Part of a small language model's weights: 5.66M parameters.
Each number is 50 + 10 x the weight over its row's rms, rounded and kept within 0 to 99. Layers, rows and columns count from 0. The size before them is the row's rms in percent of the matrix's.

# down: layer 9 MLP down (transposed), 640x160, rms 0.219, rows 120-128, columns 0-79
# up: layer 9 MLP up, 640x160, rms 0.213, rows 121-128, columns 0-79
down120 117:37 47 43 38 66 51 36 52 45 48 57 43 52 64 44 41 70 69 51 54 64 67 51 45 33 63 56 41 53 55 41 35 41 57 67 53 41 56 52 36 50 53 63 43 26 71 54 58 59 57 59 51 55 55 54 52 42 45 50 46 49 52 61 65 33 72 51 42 51 37 44 51 58 49 33 60 55 37 57 43
up121 085:51 50 74 52 61 67 44 36 37 58 50 60 44 59 48 72 46 49 45 55 55 37 48 56 51 30 53 38 59 33 50 42 49 43 60 60 42 43 63 36 47 51 35 68 41 41 26 50 57 44 53 40 74 45 45 45 42 53 71 65 42 52 37 57 72 53 54 52 46 51 49 54 70 46 48 67 54 38 36 54
down121 089:53 41 59 43 48 45 37 59 45 42 52 50 37 39 58 45 43 52 47 71 48 38 55 38 38 54 58 51 51 38 50 50 57 37 57 64 52 68 47 61 31 54 64 61 45 54 60 59 58 58 43 51 50 62 59 58 35 31 58 44 64 51 60 39 64 63 46 45 34 59 34 49 38 63 45 48 47 61 35 53
up122 089:50 56 62 37 46 53 57 65 42 46 45 53 39 42 59 58 47 49 75 43 41 39 44 59 48 50 63 61 70 33 42 64 49 54 45 56 52 63 53 58 36 52 66 49 53 32 36 41 52 38 27 69 76 57 48 52 37 54 41 45 40 50 48 35 47 55 64 52 49 75 29 49 60 56 52 56 46 36 49 65
down122 084:53 59 74 41 40 63 45 46 41 43 59 77 39 44 44 61 46 60 44 46 58 44 42 64 61 52 39 59 73 47 54 47 55 54 52 35 80 51 59 38 52 40 39 52 61 47 54 49 36 48 47 63 51 60 66 32 40 53 71 44 49 65 35 60 44 57 48 49 56 45 47 65 55 58 41 62 48 54 47 40
up123 096:48 48 63 43 45 52 53 48 49 44 31 48 39 66 62 41 61 53 52 42 62 54 53 60 50 53 60 32 62 49 62 49 57 45 49 32 67 42 49 51 59 51 51 45 52 47 60 52 60 39 52 60 46 43 50 36 72 49 64 75 51 42 50 48 52 69 30 27 40 43 46 57 48 46 52 49 57 51 42 38
down123 090:57 35 58 35 43 51 62 49 36 57 46 41 50 53 31 42 46 53 45 50 35 47 67 56 36 64 44 67 31 48 33 47 43 58 50 43 38 50 49 56 54 60 29 36 62 52 58 71 39 61 33 48 49 57 56 47 57 39 48 48 57 48 56 31 53 61 48 61 44 39 47 59 63 36 63 35 51 48 53 54
up124 105:71 53 51 44 50 62 62 41 47 38 53 40 53 45 50 28 48 53 51 43 40 36 61 50 47 46 40 49 41 42 55 55 51 55 31 42 59 60 48 51 48 63 59 46 47 44 57 51 43 52 68 61 44 34 50 47 34 37 41 41 54 57 51 46 40 33 63 37 36 51 43 41 50 57 44 45 53 60 64 60
down124 104:58 41 54 38 52 45 71 50 53 58 35 49 68 40 45 51 33 63 64 44 50 48 53 57 47 53 54 37 55 48 61 53 55 53 52 57 54 66 41 40 59 44 56 54 30 59 46 69 63 48 41 58 52 57 62 44 59 54 44 60 45 53 55 47 35 56 36 38 46 43 40 74 48 25 39 43 42 57 54 51
up125 091:41 33 51 43 29 46 48 54 45 59 54 48 44 50 41 39 43 52 48 55 33 73 51 66 48 61 52 68 50 52 49 41 47 56 43 64 61 52 57 52 42 61 67 58 50 46 40 53 45 36 40 39 53 71 60 48 47 39 40 40 56 66 58 47 39 52 41 63 56 54 47 44 45 71 49 43 60 76 42 52
down125 097:56 53 39 59 41 61 49 58 64 49 47 59 61 48 46 62 53 51 50 40 48 35 86 50 64 56 64 60 39 57 53 54 49 46 51 36 59 55 42 41 48 39 39 40 46 47 45 40 38 61 37 50 39 55 48 61 49 51 47 46 54 45 33 37 43 45 61 52 43 58 58 76 54 64 38 23 49 45 36 55
up126 085:61 49 49 29 42 23 50 43 29 66 60 62 52 51 70 70 56 42 50 69 55 53 48 35 48 40 67 47 29 52 57 53 55 58 58 33 56 49 42 32 47 47 56 68 45 48 29 58 54 48 56 49 23 50 56 47 38 50 56 35 47 60 46 46 34 63 44 47 60 57 53 48 42 40 52 55 57 48 44 46
down126 085:58 53 55 60 55 62 49 49 67 48 66 56 36 48 43 48 55 39 42 56 54 39 59 52 52 34 22 62 57 38 38 45 36 62 59 44 49 51 50 73 67 50 64 41 42 72 58 51 37 47 38 67 54 53 63 51 60 60 49 54 43 52 36 59 64 41 57 47 62 50 47 57 72 61 52 61 40 46 48 56
up127 096:54 49 29 35 47 61 42 60 38 55 43 55 44 41 54 47 43 53 49 48 50 47 31 43 32 44 71 46 46 43 48 40 51 65 50 59 67 54 56 48 50 42 53 68 48 30 51 43 33 59 43 60 41 33 42 57 43 47 47 45 52 47 37 41 53 50 60 49 49 59 59 45 51 47 43 41 42 62 41 44
down127 097:53 56 55 58 64 59 38 40 64 58 74 42 43 38 57 54 62 44 47 59 47 39 43 42 62 63 65 50 48 36 59 41 54 40 49 51 54 47 60 65 52 68 36 39 55 42 61 68 43 56 40 57 66 54 61 35 45 52 61 66 64 45 50 53 69 34 59 68 57 50 39 36 66 65 41 58 49 35 44 62
up128 087:36 61 62 63 49 54 41 38 66 55 33 47 55 49 46 47 51 40 57 33 50 40 44 43 46 36 55 54 63 46 83 51 64 66 48 55 49 42 43 38 72 53 41 48 59 34 54 56 49 60 68 72 50 44 51 44 62 39 69 64 57 37 40 53 58 50 43 44 70 52 56 56 53 43 56 61 22 47 55 51
down128 092:73 46 52 42 49 55 39 53 48 78 34 42 50 54 58 54 55 39 52 36 65 64 65 61 43 49 40 48 54 43 51 45 73 57 69 43 49 47 47 62 26 51 43 42 32 53 34 32 40 46 37 37 61 71 46 56 52 51 57 43 53 48 68 47 69 52 47 52 59 52 56 66 57 55 50 50 58 50 50 64